Weights of a small GPT-style language model, trained from scratch on English Wikipedia: width 128, 107M tokens.
Each number is 128 + 32 x the weight over its row's rms, rounded and kept within 0 to 255. Layers, rows and columns count from 0. Numbers have three digits each. The size before them is the row's rms in percent of the matrix's.

# up: layer 2 MLP up, 320x128, rms 0.192, rows 309-319, columns 64-95
# down: layer 2 MLP down (transposed), 320x128, rms 0.164, rows 309-319, columns 64-95
# gate: layer 2 MLP gate, 320x128, rms 0.196, rows 310-319, columns 64-95
up309 105:184112106111176158124163145096115082154112037188128070106222166143170099124113113143120117151108
down309 098:132085167125155155141128058121083125104191155122108130119092134140147102134198118163109119168146
gate310 102:135088118180090105107152156092104141084131126205071104105125127154157149152177135081171122092109
up310 091:101200108100137078131121194118197097119104076095111178142145113063116117114120084098117170119099
down310 088:139123140137126124163090120141176138140160123063138140164061188207110125131150112114132103129174
gate311 099:175109141146108158115050127144170104153125160135126140091059082061105137128098120127102113118122
up311 097:158108137165087111138051113142154109173095142107115129084083092130101153093082122120086123122103
down311 096:162101112098108131136115108134199115166114155165115119080118145079088162114099093075095133178061
gate312 097:106152156151119147210131137082128150144122135089092082172123184049095110103161096114081148160171
up312 099:192138112091146134106146090166052087136109148142167133130132075108118148089148079084124129128136
down312 098:071162127135136127124122137158181138096155114137121107079158177163135139185099137111139148127148
gate313 106:118215108087162133059118130131171105130103112094156128188106128165081139141187138145095142112052
up313 111:109127073142132146188145140072094124099145120186123165069109119148109116113086150085086085111139
down313 105:121115154162134115138058142153106151162141104150098176158137124037165165112108129163192164114159
gate314 099:087163105120143125187179091112130182133109126131177110115127153142068151181139102106116071129106
up314 108:170112156150125122119098158139148152132129165086127132127170120124158127110151152120149103115130
down314 106:123094100193103162123164130153177082185104099164115131121094124160093175085102099137100081129079
gate315 105:131108117084092071126148107165192138120172200174135096109101074184099123162110076198119176154134
up315 109:108154081223179157086080157081121105093115087125131162119140126076122185105154168104160060036168
down315 106:126153080162181154096108171128100137107080091138127176171128144145147133101174138081104144048160
gate316 102:082169115120196132138119085085121104104147137115127120093133170101100146143144142131173140129108
up316 103:127141140122201122131113098125127078126112123079148102076134151134146160172129128146162151089102
down316 105:078153144123170147146151068133135086108175154092127110051115132078148135116126105115149087125107
gate317 108:145182127106222122171113104103192112127087149124106108103178138087160155149147091143149146143159
up317 104:154151104141160106128140146060131129164124180107155090141135169104198112128137140078152139119118
down317 100:094136189146072093155151113129163158100150119117125132101078140245079105134109104178158195138174
gate318 092:103099132155137143148090142120089122127119135116131100119098215177116073103153127126114067103159
up318 090:137086129167118106115138150144149161124143163085099138099106118180134085099094099148174090186151
down318 088:105137200158157161131144100109106102106099153151159058073165139167186107083092096120131154107113
gate319 090:130084064131148126121153125135106116072137087094089181157064066097116143191132199097065077128156
up319 098:129109123114093126109136125088155171175119152158106094159101177158179164071161139113176176170123
down319 098:086120091123110090168145165076166150173139088123138166141137158095067124148138143132118131122083